config = dict(
    n_layer=11,
    d_model=256,
    n_head=2,
    n_kv_head=2,
    head_dim=128,
    d_mlp=1024,
    vocab_size=3695,
    activation='tanh_gelu',
    norm='layernorm',
    norm_place='pre',
    norm_eps=1e-06,
    positions='rope',
    rope_base=10000.0,
    rope_fraction=0.5,
    qk_norm=True,
    attn_scale=0.0884,
    bias='none',
    tie_embeddings=False,
    parallel_block=True,
    init='trunc',
    init_std_qkv=0.0462,
    init_std_o=0.0,
    init_std_up=0.0462,
    init_std_down=0.0,
    optimizer='soap_variant',
    lr=0.00478,
    beta1=0.95,
    beta2=0.95,
    weight_decay=0.049,
    lr_head=0.00756,
    warmup_steps=34,
    schedule='wsd',
    decay_fraction=0.632,
    decay_shape='linear',
    final_lr_fraction=0.0,
    batch_tokens=[65536, 131072, 196608],
    seq_len=256,
    doc_mask=False,
    train_tokens=421300000,
    steps=3582,
    dataset='wikipedia_en',
)
Each number is 128 + 24 x the weight over its row's rms, rounded and kept within 0 to 255. Layers, rows and columns count from 0. Numbers have three digits each. The size before them is the row's rms in percent of the matrix's.

# q: layer 2 attention query, 256x256, rms 0.222, rows 250-255, columns 64-127
# k: layer 2 attention key, 256x256, rms 0.213, rows 250-255, columns 64-127
# v: layer 2 attention value, 256x256, rms 0.151, rows 128-221, columns 64-127
# o: layer 2 attention output (transposed), 256x256, rms 0.132, rows 128-221, columns 64-127
q250 099:133118131157084168151104172155163131139108131163142106137118105167136117134135116142126090144156116150088104119136132098162103140090132152125117098175144087186114115112109114123092141129133187
k250 106:129117122127129125128173131144163162143106101119127187167113132121106105112144137151149160152144119100147149154125137137186118147141167122126117100132139131093150120147105125192100104121188124
q251 101:150117124167119162090127143110104141136116119201132145141126118102124146112170148116153087116124125161138141139140105123099164130147158146101130103159083115142139102139126125139153130152136133
k251 095:052100144170154087117144136115117099135133133117149122119134102173106149111084110149127115149116129152128123126083139062104126135127160135145135119156115091089088120140114136152116109151114125
q252 099:136177118145138121161142131156093135133095149135106127151138145124138128128108168164133083148090096105131127131133184130136122151120120097101115126108155130131142122107116166133152145106114124
k252 102:125157145091106140130078165145171137160136123140141135162119156104129128116162134133117147107095100112125134139164116141169130113119180169127113122115156121122168073097110131139111106137103135
q253 098:115091167120151136119107117129128126095125135134100136126153095137149153118134139132116121132141150105129130154123133115123127177121138119113192144115163101150081136153127127116127129106103153
k253 098:099140121150152122118122170168117113171133128161161124114095089125145148141170159122114128164112142113146114126109126115120146156138106105152095137149135100118129139145178110126111127134093112
q254 108:058162092121137100162140083147133147110121127126131086131113151121100110160145145130123120115143158096104158164104167131097119119120131123125129150129141128158159138109116113147107137097145133
k254 118:102104125109130124137149154155116091163130129151145134143077067143139126189107151141095142156153128103129085094192094077165159115153106133120130159162091127164123112159124140131119111138121092
q255 099:117129102130120148145136120141160107128111146134152126124145115101117134122140108111174155146089178113142130110125146066147124139145136112143139118110156113133140097134124153148107169165129144
k255 099:139164132130161106096084107152105157143139126117083181128064157138134117128124116120111090124095122138116129142130120124096166119153140113079136113148111166145174105198162158079111108089143136
v128 099:098104137149137118096143098092147142131132100160117122172110138119120124121123133146127133139124131086136092093115168113133125099152093103065144139103091146103130095171155147134113171129128124
o128 093:140158113155107139156149127113115113131120147133124124094122122158099123127115132103177122124104103076071093112113117107081115101163154142100096125128114144135122124149166150095110122103137102
v129 090:112158124133112093135118122088140124102132155151137133121152131134164099152121188161127114094074136135119087142160148137088146131103190125129158152170121124138125154105111168123099123145117128
o129 099:143120135115112151086141179122135145092129131127153110124107099153173119185138143150145118145098116092094109126099123107128125169152096137140096098117152099089151173088124128194171093132128143
v130 100:087104092154109112107089117109144092161168116101086164112142093110150079117183077101126147123115128070127144143087121091141104140181144166157147105118132125138116133151142109119116150152106135
o130 091:128149159129074129091132122115141112085100167079148101129132122140114119132109116130118097117108106140149150157152162128087115126088109091122158153148142126151113108112140111119117098128101144
v131 105:124161112174117134143134122103116141094163136092134158106125108155183116087126143121128124132144095153152146079120172131130099151106169085120088114106110142112144161162130087152130154171137160
o131 108:133095120166161111138158099080095085159158165115109104133156178100146139141131118138140131090107088155104097154133109145118114177141061097154105088101113101109124147119111105133121149096129136
v132 094:145180130105097108109111166112138121099150129128198177135131098108103144163120075093127136114127116140080150116108110165136109140122181111155157104123159096108120119101089101143159123138130164
o132 095:151131153113124115167115130135161094196091066139104103143155117093119112180127108097124107171117152093121110160124104072130130120139148119184129165166142111126101133116121101111172155112137147
v133 099:108084111156153176081085097079094152123091133108088092125118104118166116152128130112128093117137098131115134143112132110117122122124174132106165131156113167128120123147081129149135147120103147
o133 101:111177137119153175162153156156109150088125143121131114151138090155131122133118158152131119123130169137119110129154138130133161105149121125119133123160123149110136110197125180091100115133125148
v134 094:077106100132172104097128138105123108148148122117115106150111142178138134174149118135137124142139092123121151126125151119126089153119109102128176141137126170147124117148129105193154127127115158
o134 089:104134154091138128169149142131095128130091099133125119121125101144103128145140070135137131140128179104093106126138119154116124117113115138152126162111115131139157158141182168081142086138120158
v135 104:138115131171100099148120149147130127116136149123160128128142098117126118194091099088122157114154092161111151124117125122136136142093161112142110149169101143107158136179165090139114139135097124
o135 103:125124126130175106116139129117141064112172143114166137177141165141118128141124130152148133174127151189116137130147091126145108110107121113176129104087097109106163134087153160094127112138119116
v136 098:134135131105140141133160121107162189165112114122151130101139128088159165127131104139100098116129113154126075156142121139110161108078114131159093138113109088135097112122128137096121131122130124
o136 093:115120140148105154116124156130103096086107102130111136134127120150125128163102131074103110102161141109164157152136123153146138109121129078164092147128153137093141156101129109190146135100119150
v137 106:111128146149138091104122108138181142120150122122093148164125113128138137123136149147141108141124141075134123129148111108120088116132143093114120083126134135097102127113143113114112120120167153
o137 108:147155156099140134111131099152094148156103152111120120110120146136129109143141113115149131164139131148081154126127132112125153167176105151127135136112096119140148101122182143131118093148116122
v138 100:091139124093163190162150112117150155167139160147154143097121121152144188137144118117151112142169155102150118123140134123157121153120107110126143136160147121118099141106117142159142120142130109
o138 105:104111163093090110110102164125126151140113154151084121105157118119095150110129100124128121130194113085116169127137161126150188155108114088161135101130142117172109115126161171067142116159109138
v139 101:099160147108124117110124099121153100152123152178170152114178106139120181153122151115181106090129107122149153134141161173115128111143094128118126126134116119105120109126175086106121119137174095
o139 102:142122141109165099126113123094106152088115114134131108161118142088117142129145107090117115106118112152107118152131118124119162109136153134148170141157106121148131133087151134144119159088115110
v140 097:093127144099128126111143102153112126148093123120143136162121122167098095125127102119122101117110144131120107120144041152128154143145155161166096101175125164078111100128119121138123124160111144
o140 094:139102126142124122113146096110155153148154124132129133139106156118131132109125118103079173125147131117127126131125167123097183125139129114112138149145125186131120112109146095113105124128128076
v141 103:109116139128121146165085155109159134117134140145132132099162147121107136091080132088142084166089114100130116132088153120104128163155084130125106086137093142186135136082103070090172136138092112
o141 100:157133131124131116078141199143136128124129117149148170122090105152109106184126115101170189165165144109151156115135107068117131166150137129126098132119147117142101172141115180120123095154108116
v142 102:114112116147130168128102184121122130112131151163131112126110118067091113158126114160165130068136105157111104154156114101069166125130111144129127121122114124123103127134150137124092114077150107
o142 101:108120154075144138108113113121117132096077087124145125129132106095132140115135154131106068149171138115128135121116135155089155124181134151106131088109166079112124140118108159141167143147118125
v143 113:185109182156150110134176119131147093138137143142108137138137166139115118103171064118159099142142136180155108132134117091140123155123146145114148122119079078107158154120152119115116131097161128
o143 114:110121118149119118131098111113138137120150119126147117123082132143105171127077141146089146122127084112092170092139092119125076149134129123149136139140148149128140083115104132115101099114121067
v144 101:144105124134124114142137109129113134159133161173128147117160097131098145107108122125128134127117160160136170140113143098109107126167134151117110120125110139096140120119139125106129108094092115
o144 098:149148098105110138122107109127086129131152138107143151136109154101107150146062130128114125154127128136125109138145103129138111126083099106156122052116127101128122146141128140140135084163094143
v145 091:140133080108135105108101145122096111185195146132148139139113118111121087159120094145149101119115136129131128165191158174112167138132142108168166155151124117095145177165140137128112130134150125
o145 087:134088148148123137142108156139085108098132165144154101120120103127129091140091090122114103104165144146106157161077161121121112143126107179170086114114143069121082077173137122140128128147107189
v146 093:136127129117122116191159115121135126154112123131157172143115101138147088125132109132127109104149133147132137154112120127182160131117147136129204112154146113114093170101153108118120141110139111
o146 098:119133096131133128114121138155127089109136124111096092117139081092105144117131068093133119060128103149125143158072110150117136154123160136123125119159143097126150112146131125114090085127105156
v147 093:102100164154156145161148140143130111112112147121130178109160127142134150122111129122129124174134132124151109106086098154109140150119117101132139101114135124121192107166122136085128151156119114
o147 092:114147108123140147144123082123104165166137129126094142142165152133156115141099112097157134118148130142138151140133123101162148109123106114118121136116155125107143147150148103111098173131170090
v148 090:114124130160138127121111163129139136154105150151139116125130140158111161119134133131225096095116146112107191122088113152138102141132129114141162141122127113142155135132094146061135097133127154
o148 089:128130156121157161118109123114124120092129126150107133157119165147086137130106085147121148125155097117080132083107129161128179123092158129123162132134135143116076147139120128131148126139112117
v149 109:126120141120122119164091161120121155096109086075133113136146119152130134118135171126128119141103164132141168097103152160135147121130139150157115119134166136084138127149109133136146093147162130
o149 106:156106069148144111089081117133073097200113082131104151138159162153099133141126094093115169148160124180132116137102174132110143108153106153105131133121133131128102077130113126114131114157135137
v150 103:146112136144146138112079128107108131126154111138086120105123109137118169161148125137136152111107129100100122145089105159151115115149187116137096159152155113169106140141133169125084072112129128
o150 096:145140112127076127144143100057159169145148118128115173125142146148183092124099102137159097109117144131098108113162122110139133106148165141126120115124130143097129131142133129106164129111063137
v151 094:124154137138156137135143159142115121144138142117139131164161138143119146115143110131141173117113112139147157132140098107123107114127159160145113102124093167147141136145091182115165124108137175
o151 096:143117081128132124155153056123140189112131123085135144110142158091090127149124107118114107184147141103145172105145142111124112116111104082114111189113144116172136123107179099137160129126149141
v152 097:126143111127113118123106087097111148137148120113108140117098152123132131143162118103109111136094139140109163133117093130114132145189077152110152139141143111128106087154115126151095113112083125
o152 099:096120136164102135113106107102125150149115112138163135132086123071094125111101124115112161134159123111129077119123117120092096108110126114145126116137156136164169109134121103120150140104147113
v153 109:092084149108150136127118104142148088139112118137124116135094140139129138133103121172114164075187129142164124101109159165174077147150099096104133102139116130174097097143165104146140103136110162
o153 111:122127097161132123118175153133096141123108157105143125092132143109145139086218127101135142110102154090111145142135107097116137122142103147142177157140116138119103166114129108153111144129101094
v154 105:129176113142115115111157073141143110079116121154121147152113154146163159127136147152100113137152107151118126146131113119126120160102123142111159123155135106145102138124149125167110089127141092
o154 101:123114107103100126118154130117104153135139188102148109124101156131098181112091107152163123102153094152144102113135094131099151125124138111164135144151108151139174135077129123105141123167132094
v155 098:174096108156120143122113135140155127096185122111089131140122135095128101113161096148105091092129129139136108143143162133128108121147149133083118157137159099101146150077179170134144147169144129
o155 096:145108136113107148145133127122166130113108140081137099122133148147139153113164172164130097098137182156127112161120115154111066139151142136144080139121167141184126138137106153118110103123133117
v156 094:169146166138166082153075127136106121087160130124136158158139117083165137101128138112129130110089149130135129113153098105121183124126159126140143133136112076157095162114141143092109126114106142
o156 090:090146165103122099096131108110137144142118141128163114116132090131092162168085118113133095141113077160068170114108154125150095155129147165141125120095107124110105098143123141112113118136129104
v157 098:137117113144138134128125098158071129113144114121133110136129124127189105120117102181121108120164099130127132107130149098156106127100145139110086086116110126111120120099115151114133149112115187
o157 099:097149123149184115144141089102109104101154145142128076089133105169161129085123136148117106085178134118098120125112121149114102164093095143135080091119120134107113095141119116139145089171135136
v158 097:160126145193116139111114092088146156134137156098119136112161111130150134107114127148130128142136135106093109142136109149121125139090103082115128128143158153116196105138150153142123167115136109
o158 100:179146146123098148143159108160084098124123138158138154161093134168145071104091090149098101103139129168141130121135127096102110127114155128151087106121147111102102130120116142116094150150124129
v159 094:102110103146089125133107114112119129132083103106092080083116165138128143124144108139134113106122107139154134135121126146100149163156120114096188102146115120165131163099138145155144158134106118
o159 092:105139096140110133165136128106117122121105152133162110095137142134133130121107154123144130090110113080147142129109150100122130155115110159112160127191107123129132117137131134136108117153144132
v160 104:101124135107188103123134128126087102145139109149149130137111148142135068130130127159107139153140137153117130128092182102138096100141105145097163122152129131136144127145139119117109123139118130
o160 100:195141141159151132140143106151137167104133164150134130134106119117112145152140124126153156127101140146121109154122143127106134107091136113112140141125157133139087106079140130098139128117140142
v161 090:150133124111139051147121148143103120103133145125147154149112154089106116104144127164136099126119099127145187099139145122121119085142144102167124136123085180121095150130141153112122129145111135
o161 092:132155135127094072100145120154154096155139106104146119160178097134131123138154119102086114150139145150129150156115152122100145110096087133157133151115099125096133104083137138158127156106138151
v162 099:119107146114150150091152152115131126088096094152108117134124112116160141144155095070145081140124090115119134118140141105173084114121139148144144155072126175176095119173146116101152153145122172
o162 102:143138113160165177152125123143123155105133150179136126150125119179130096133157158116146125123160102147152099153128126177149167104127113076071130110135140147121144142126142132119084136078114137
v163 096:118159117118127115163122137124106151149127147124085095087158139132141127134116095158120130136132097163130111112131096140151155128125122126116151124128095127151152163148132074112127095173092165
o163 104:083123123134132128116112170150079156080116112080139174131130108162144145123127089158120149085131160118069134130148112104152120154105131156151134106156106092088151142126157141107136096144154111
v164 104:145138141106126085150112141141141126122132109192100112144110113131095136115119105140130099143133106108118134105111120127114144105121095093148123141119144129130124116079126122143156135112115116
o164 106:135150114116089133115148156175109111151141100157124109106104157145141134125124140098124127150144102126115115126127148106140109123113154190109151144161108138065154154134098080096152140080092158
v165 098:128196153135112144141104090140170133128135164158136118111182146128128138145124144149101142130124085151119142118128124119083166132134123130184171115108107126133152130126116131122115128145160091
o165 098:139119159088199122083129162119145127079111138093094161164140132151129116164104119150154117119125119079181139150155112139155136105134126145144138101140105129128120149120138159161163154112140106
v166 098:108131174133120100121119149178137107158093186109153176152116109151131111090143152133126114162098125115093155102113145128128127119124149121121162089138130151103161154155119142106168089115095106
o166 096:089124117153130135110136101170116127143140115170112124085136187121130143141099138147101119135139132105153155116150086099117146149089074103146105162176170086097128132118155176133132127153109128
v167 101:130143115100125135132105143168096141128159098106202134144160147145083084102109136116104144137156151120161137135123158210105115097119164113130146163120130139125108136115162113129117097154154142
o167 095:109128172125107103109157128159147100147124074126108140138112138133108159115160146124153109142146151122110109114110120112142107143128111130168135122129156108127122162110113107180161121093152127
v168 102:137148144153110108139148137151178124094099110100154165145130103138125119086150113118180136215115135100142129121138178098127115110113149114090125111112139139104145130136122092109162129142118137
o168 098:132137105137100098139156078124116151135133123153105120129084154144100129174112124095090130136099106150139168093099109108156143135109127141129163149091145168120160149107149100135100173132128107
v169 109:150128176125096124123095125159117167107110141104134136143128169129114107120099155120131153132158148128131135123105149145157091129132098149117128090095105142156112149093109177110131104112110122
o169 100:103126073161156085134130140123155111143105152114125133120071122138101127142118179137138154122100136131090148076154111078127108119122112143122115146070107115150152108114125150156154107152095116
v170 102:091134091144140124111120072076160153139159130142113111097104168139145096153088116157133146114124118115077132076123108100122139152127113126137142145103115139173148116124125189123093104157069108
o170 101:108133094156146139109129116099118162112144149136096106126160098136151132151113085112181149136131110115111119113151164131154095125123172107128155136097140111162124116188118152094118188149132127
v171 094:140137095137124121190159117124137113121140135146174119135083120146156134174152158162133147111122126111121123115172139099125144117149135156152166098131146105148164136109140146092103099140103157
o171 098:115115129086107145101139106094146105158107121095111149132155097132163118107130106142144124124131154121144102132129108176133096131130091144106138113121136122132071106060108105133117130106128116
v172 105:104114139172133115153124150128144147123132136075101180132102174110128125128148108099188115115130123107178159098113150130154109094152131118102129121139180117120129185100143138124172142080151129
o172 111:143144129079136120112129134114124119168106102142098132110146096147101102126120076089131124132089114163118149138139123088080123171133115112129130164118154149141112110155142127118110119107160118
v173 099:125110134088126163139091122123160090114116087088121145130110140092185070141111116120147137147102170129091127130099112140144082129111102132134110130100118118191140120137173148126077175141169124
o173 105:159127106162124105142178106113130143156113120118085153153145126160141114125182166152089106127110088157149138177143157100124109178086102112146100160097110154141111147096130136112105147138122091
v174 098:135115137129123117119109129137098098133158162104116163116098114136112072165119114077123118105158131087145129116166120121153150123160174134097133127133100094079153111127158134119141163101117112
o174 100:147109142124136106154126135147162138142096120112144134121114134135144142169108137130106100161065167132113127142133141085139176102127150103163076111125127156134079076086170148093130132096117148
v175 105:119122128137137143109124093141118138077092131108125142122124114132105116140125127140131131139119133160115173126104140134099114135128137122128128158127151140139109077150136129095135097150143092
o175 100:098133116144128166108131087148116155112170119151109156189108161101144120145107107131150133146135114112149163106141094143111106131122182155141150109120126101150117099144101134128136155138069115
v176 101:161142106152127173153156160114155083109130121123080145150137111137144152145152128150147147103104125136103122115166125154113119117126151120118074122148131132104098135162110138141152142123092107
o176 095:151096077096132164134121121101060113153119129124119111144122144096160086120125128162133134093137089124115163086182117145095093145098116169142074109098131108116099107129150125154142134102141113
v177 103:118161148115107069129133158113157124133127166196165139132157132141137174130169124110126104148085133104141140136141128120107146135145127124071137131157096175169125129122133141078165131138137100
o177 098:123120149088127136169128148136102113116119115115092137100103106136110088105100152108159121153160118080138083118119114103124143087142105095129120107135097118143156158127105132179109125080140163
v178 100:159112075124163110082133099148159118131173134124132140112105099098144115130132116127139131096158141124099155146156161138135106145125166093118119114155205133142150157128179124103131135165117124
o178 100:136132131108145107123136144086114103087134117174133107120073127136140140127134133114142118131108106134116126135106139101168151180099180113151128141144106118128071079101138108133089142121096117
v179 095:148093158169136109130113125129148058144114125078111143118112146107128108104146108118131116126091130133101103130112163158128130154121170129178090128093089140120117136160106163117115108131146176
o179 096:104099117149093135133191129105140142126107130085109133161131135143163113105137139119078153139108138131154157121137135135137110134111061134133148150094171121109125123083155161121134056153109108
v180 100:118142107108168146130116136135130128134144171123138145109116158100126130133168118141093115100111132145115122167150162114147133120090135129103099134135135155152157119103124135138125078109145110
o180 098:094125170115118118107136132111127154084137133106165107104121089124104113128133168124153091129150090090120147129117121108132108140119136142115125111116142068116092073168142119119117141128094122
v181 101:100176128077100153144120090121159099143091179145164125161144160140120082115138108126099174098109108119132137156182100108112083128127133110091112114169099154140113131108133125109107147133120112
o181 103:166114114122167102113181075103103157104138118098155132154119095069124145129129160151131154120119168105141115111170126131148132122136130177142129122142143138155146144112143132141086085116099101
v182 111:095108129140170104117131098163091082164121177121159124131122103129159160133137110088159149145101144120143153104120105090129131156140126114090141115134154138136127129124126102124163137144100111
o182 110:109137159126085112161167115125156150134139147149138130099146168117084116157076120116160122140117118101125143129078138086094170159164134115173158118115105143077110133141180135135097127129124117
v183 102:095085173132146074074154163167160130116088122133156131162138138147156142133136153113085156103132157161143117126090095136113108159122118071149142117142181138130120097119125101104142144140118128
o183 105:113173097134140116106142085140118178137130175129107112143170135111083171131110095118173090116190124156140129112112142125140154141134095141160179104094108139115126146132105147091158115130142127
v184 097:130130141119117132074160152136148147167123126179121139105115168109139149122102134162128122102166132106101100128164158156102163114070149112121108114129136109162161088135143110114126071115104107
o184 092:170102128163117146146147119123129127122180136175106154109131126172170148102145191125136128132143114169124123126111160073153168165146128115110154135155125118149142140119106107106104129120127150
v185 100:132130098140155089114135158090087118141159138111117099154123127103173121120138088089090139137136132166138119139126139121121135117121156139162137143151126101129146113144143115105124139123133150
o185 103:113085104156119094126153100107163140120112120098147127149138129114107129155142069123098151117180181157113153122169164152118110107140114105139108115123099176102089126143123159111094120146129079
v186 104:120157077128147120101129109108101098124109103110103117134095104131147116147132114153140140148093144119122133136139089110169118137164130122173145144184133141111135115139104186140119130112099158
o186 099:099086082095146153116115135121118161115081112110103118145130094151175103146120087114152159139102079123135127139138173121142136140129115096095167135136152148128113116127128064160127132110136170
v187 099:143137135116149105099157175085130127124156152131081112134144120141143162143126150143144127141141152126123105162087133129125134147116158122110140091109111144105156115129099117099137171114125066
o187 097:123115091111142106147121081103120095116078168145151135108129155105141127116135124113115153131110114091135127094168122149123129143154109083128089107119080124125156123092112170073098155141167150
v188 102:146122117097189119118097140129117132127122136133110108140101136102108105122124171152109094104122117102141173140057109137100168130105155124096119112131099124125117087119140122119115179109128132
o188 097:115144102118140128138134071155167161138075113128138175116109106115138104082175171143096119135114113183127101133135120130116130079152125116119139117125106104100150131144144183114091135113150096
v189 107:150117139110105143135131126127120080147112135119169121193097120111125111100115185141158171120126172145150161119108092148155127150112108128132128066144159078155161104090089117122110120126103152
o189 102:111118125162144126116119079101175140183100123098129159126119130121110154154136132094105142172145150192162104112114121154116130166144116118103123136106138119098129120129149133101144125159149068
v190 099:108087169132113120168123097128131148135173135131180133138134099112157148077094103142140091113144130069106090126124088105090086112102101140122136139118130154091097173099117140111109108102138124
o190 096:114119137094114134082118128104143097117132173144106115110100128115103142092138165113124121131099130152115151159110111089107112110111115120175102094112138131166121129111167126142115133143095150
v191 109:124105122120141118099159156103127139175167160154162128153159084131173159121138118107113147134116085127149129132146117078118136115144102088134148137152122142151139137169089109136155133123187134
o191 112:141167170138103112153098126114114158096117142117116123118138161129108143140165081157139084182147153140126148113110121127120145155115114085176124125134140128150150140118144176118102174099123141
v192 110:143133103149177138123115141115148133132130134112089123122154111123137073100141105148114114102143065101094095126098121130146117076122150144132127123119176146090090154174145140160104115098136145
o192 103:160125152106109130110162079098091145150114119140165130140093145141092142125128122151077123133103141093088122122154113124119135079121119093161127131142139116150143132119156090086110173150116090
v193 104:153148157166114136155119113134119095125121056139130131128136126112127155135177118139123148090100155133113164114140121124127117170149195144075125150139139129114098136176095139131118126146117140
o193 101:128124116107119156151159116082122145143151144099118149139136105139148126106092108172151129104145109171115120105072158126095102170117087197127153108118128137082136094106129129129138089161158084
v194 108:133179105103119078123144176115113102101092136095145124119138107169116151150105102134112121131126142147126110140125143115147175109139138141189134123133107139114092064110143146144058143098131114
o194 105:127171136120135150144091134112153130167118117124137120087125129093170130129162134105137133174149108109174123133134132138131147067139157118137160118140121148140193153087130172153129135175109154
v195 103:124134139138073140154142142116126129102182172147118137107130144124088114098129124104116132107128157120120101104114092144130130129114145097120103111141117124115150133121130127159168114101167137
o195 107:150072131095086137114105144127107135154131160099125119147137121121113146125128159092091084134148115158093118136168148080140095171096111108141108117153151112116076150106106062120123126153095108
v196 097:125130095114169138097141112160115158141119094126154151138154173163159176153107091131115114118114129146073161163125157101119120145125148150132118132160132134114099144171128107102134136153139106
o196 093:151128123129146117112086167105119094145127096146109149142143131101089148102103109144142116119117129096137128173103097171126139106102145084166165180118149167125110095112128117105078104120113145
v197 091:141127113105127167132146143089138135129104123102129120154139115078165103106131122125146158163156098122143125120117133114145135106126133132125170183110105155111133102151127108114136123146158129
o197 088:130142188181157088103146132121137110109150116105109160098155149094107130126128156095087080111137130116145125109154133119158123138155123141159099158126173144137137121106084132123139121106108144
v198 104:101132117087137125150097116123156072132146138138150166125138118126124146134096139103105102143133147118125091124167145098063131148090147109121118069119132136094057130121126119173107136102081120
o198 100:148125108064142102093126137139107128107130100140135127166131098132097120137131167099151135135167111103133130163096118148082127115159112134091103123186145122123113149112131123145141137127128154
v199 090:180106166108123061128136129113153092182144154135125136111158162156106112154126116117167123154127097127118100139145135132164140075111118141110083162175151093144157159130172115154162144129102126
o199 089:108132092129091176144153100127124144125160087124158098118116104112106160093161107145101085160103135130091112124127066084118162103123096077144112121131156123107113136125120129092121124160147153
v200 105:127079165157096141157126105115144122109088135181163139148143165143083114144128108133157136115171134130102151163130148135130114157141121129127124155139144120093120130119117090141113118151108149
o200 105:163149119107112121101136152103118112145111142135134151160158125125124169073183160103095113097120130136135075130109103160139096104135114130132139114136128148113145122143113111083122126156141101
v201 102:131110115138133102155119078082109125135071137112120156146126111123097125131154096129079124103157105145116107084112144132099162107169132174106109149135084102096133135149167143166108123107139145
o201 097:177141150180126136140101108085116146109156124083109127156125150134133142105158122136145152096071132135161081179145123105143127134107087165147150111127124144142137172115119070093140148134159143
v202 107:099162160082072088123137113125108123159135154122156119114131152114141138150111126184117121170096123138139076145139166142093149145084090144111090148135118129138130131118117143145122109119137107
o202 100:129122168139166124159112163109135074111155118133144155144159116151090107140170141129154119157128144126160082108118104128137096096147083128118138180140130123164133165134118137156173113114163175
v203 098:118111196158109101078145120153137160113068116103143132149110138141113139138142168089136128102095159115117120130105121138198137120133125148117131069142115107107111082115172106134116143109118128
o203 106:085130135159122127191146085148133158181139134129121109126109135150140169124103154117144157138123132159144161149131169094145169128146126098147168169112158181136106144131167146124139136145120141
v204 109:096082153147151163147099155141120139143092151095160092157107076125156109136170123129120154130119122144162112102176154159131131121128104116090133144109112116093165109165146151086103151172102112
o204 108:117154124153140145139138163103121103122153138140104144113137146142178127125125165149124125134118095166166117124141141156108124082115148133148121125144134097119125106129116131151155157097115110
v205 092:107152126086132119116130152112072114133099132136115103154114171134145096153155126112121106134098136133114133131162119172098155122098132140157117124116119103094099090183138129112136140134099105
o205 089:125131148131089152102117104151157151102091109159144136179145134151136114097103140147118155154122138141122090153071131166075189084177129133112118129126110167141130121125132173125112146068106149
v206 097:167121117098132124105143134139124122162175151108137159139073124097167114156095122162111133153123112122135139114171109104120159180130147109154123094099129065131108127129147177096104148150158090
o206 099:128114110146110143137148130136162140126136121125146159075150157134131124086145151128125118164135125160100166126147128126139120131172164148148125160122074119138121107142148161162098119144143148
v207 094:121107145150099108137116125156128135105125122144143165163115139115158112154110123155174141075167158139126128148146076093109121102133101093144087161126151158152094111124092105137179125137123131
o207 096:110161062119154110140132118135114129163110122139172119091134121120091079072173087114136125140110095121111153102124137145137076124114155109083127131108099124124134114137122167174156096118140135
v208 097:120130118101133160083103122144121122182099147143107103100103090123121142142152097104122133121119119102083123110181143132148152123134106108173172107083189138132168117140118116135125116141155158
o208 098:137152132156106116116148133119162174095153114090169093103126135127133120136059111159142116110098151158108087155140111056129146107131129143180136143154120130112138133161077085096148134108087164
v209 099:145124120106124165099112097140142091159187115120128127161166107117143138113119142159128130127156137107138132163131061165137123122172138133155126147093128141131077113124154156121074121147103129
o209 093:098132130100158092129126129142133146145090103155090122107089118123103129114144129107107082135114102139104111143174150130108104111118108154125126132093149111137146174116168128182100106087162160
v210 103:134123134125116122132125146173175158140111169175131143143119127134124142132163097134100121088157094095122110119124156120123092116149149171167161098113125091114108147167118151117109144126146125
o210 097:125163140070156176120137140114108083146140151101137107135142114170103119103111097146139132109109107141077098149122129111121154142136125194116176144106160157140145123119151115117131109162136130
v211 102:145144114118132145134103103134158096131125126128087126166119109126119126123129127162145154103160138119092122111138133126138133131096138126146104132072127134135094128091085082140125149159168107
o211 099:148137124112119109123144133102110140148113118137112082079088118145155134129137145164104098103092119157117131102142139092125123161143153140128089075129109119147138098124117139126125097126130111
v212 100:109135068061083089119140113126126126149059159160133089119122139140146133165100102155167137178144087138126124155134115134128141096135075133140141128153179136163113110117119161119105141134064125
o212 096:102140127136140131130106145095066155094161123128147177102135125111127100104185140135148120111103110094135096116140170130177165125147136133098174115147112132153125128135110089134166158097139142
v213 095:138125143124132111133109125150106175096111114105174118129115115142135105100177129091152110159142156144172114113128153135101109133121159187118133116100128134093126100083119066128118135142135076
o213 097:134113112122085107114166148157167100160138160149139122150098133110098143141102135138102143125121123115112132098129060148135148161129111140149127089124100101164133137143146099133121152087112132
v214 101:096167102145129141117104095132125106169085109103135098131113099136178163139113141095138151120113179106111148124130135140120111143119113122171098099149116167153147117081131197119133127117130128
o214 101:097166127124101088126127064122136184076113125163116092128134125157146096122134158125137143112117116126185133127142179122114146126169132151107184176155119140123147120123130139147134117074085108
v215 101:166149100162186098158105133149105106117115139098122159133122142114109106109107148162135101088119096156178103142113097124120115151142124154121086122119134138136126176110145142134133089130154117
o215 096:073111114077149102111127134110083125136144117118123124148127154104116160133143092151150155101126136162153124107121110138158115138125121160115120121116105131134112066102121136156161152123159129
v216 090:133141104187114136130138134096140126123155121106130145110178140113187133114119132102125133104088106141096110117125145141110140135109114165118155154068111106112104120138121168134085167139113121
o216 099:112072146149123160120104123114153115090101146103106087120104108095106101138117133133105110106113061078121127109138134113128114126127105127120092100135135107152130139101139082146139144144156129
v217 115:116129140170154077152125095116127142121108174103118104124112100121081127123134124091114152150162050096126142100170115101142097104172143114128174148125086150101120102104132138137142155125150116
o217 113:157126137126151130103132102131113064129163127153144087098125161145119144119097096135102126115140117190120115138131136137142131053119129158116137117117108141121137120157113123116110182114132159
v218 103:130135086159171118143146095096106095115158135107072157112109102115140083096113148135181135125100163116120132144153180122162139170129167125086089121072140126116104138109067117134128141110109096
o218 101:174131083125074129118116129114105155141106129103131142081099079109160094144142153161149128113139143137115129106133062128097090152110110139108112121139147105117125075115092141113115097163153130
v219 095:134124083141117121125135130145136159111115106114132097131163156102152119145079137127085140161128138108113087140120131140115114155122115152116048126109112112092102105138107130134111157139114104
o219 094:146134153131137122128138103142178115144180110131160168156135143138162141119140175120106120140173073099179136100144141138130115084181136133126126132157109155132118109105116185106091121107159118
v220 105:155162133095093144102092144153112125130114107117110109123107152138133160108116116144096127125110133134096105112187107151135097115107137107142116104125071106080128105122126214106116103130121135
o220 103:096097113107143147128114168116139116133130099089114128111131132174198124133090154132130147136127147130141121142155168097101159161185149135140091120084157146126142133104137086146139103162118097
v221 100:072134121084132130120104112104096140155111089143101055156111145154124070130082070161141169090120138098138168135134152148126113134122078134102117120151110148118142129186131107121120115158111116
o221 102:115115082155147118169137134147105159101117131104119104160113101131132119138167176077120134157108142102167092114132140136160161135095159132072166138134132112173084136208160169158111146102139138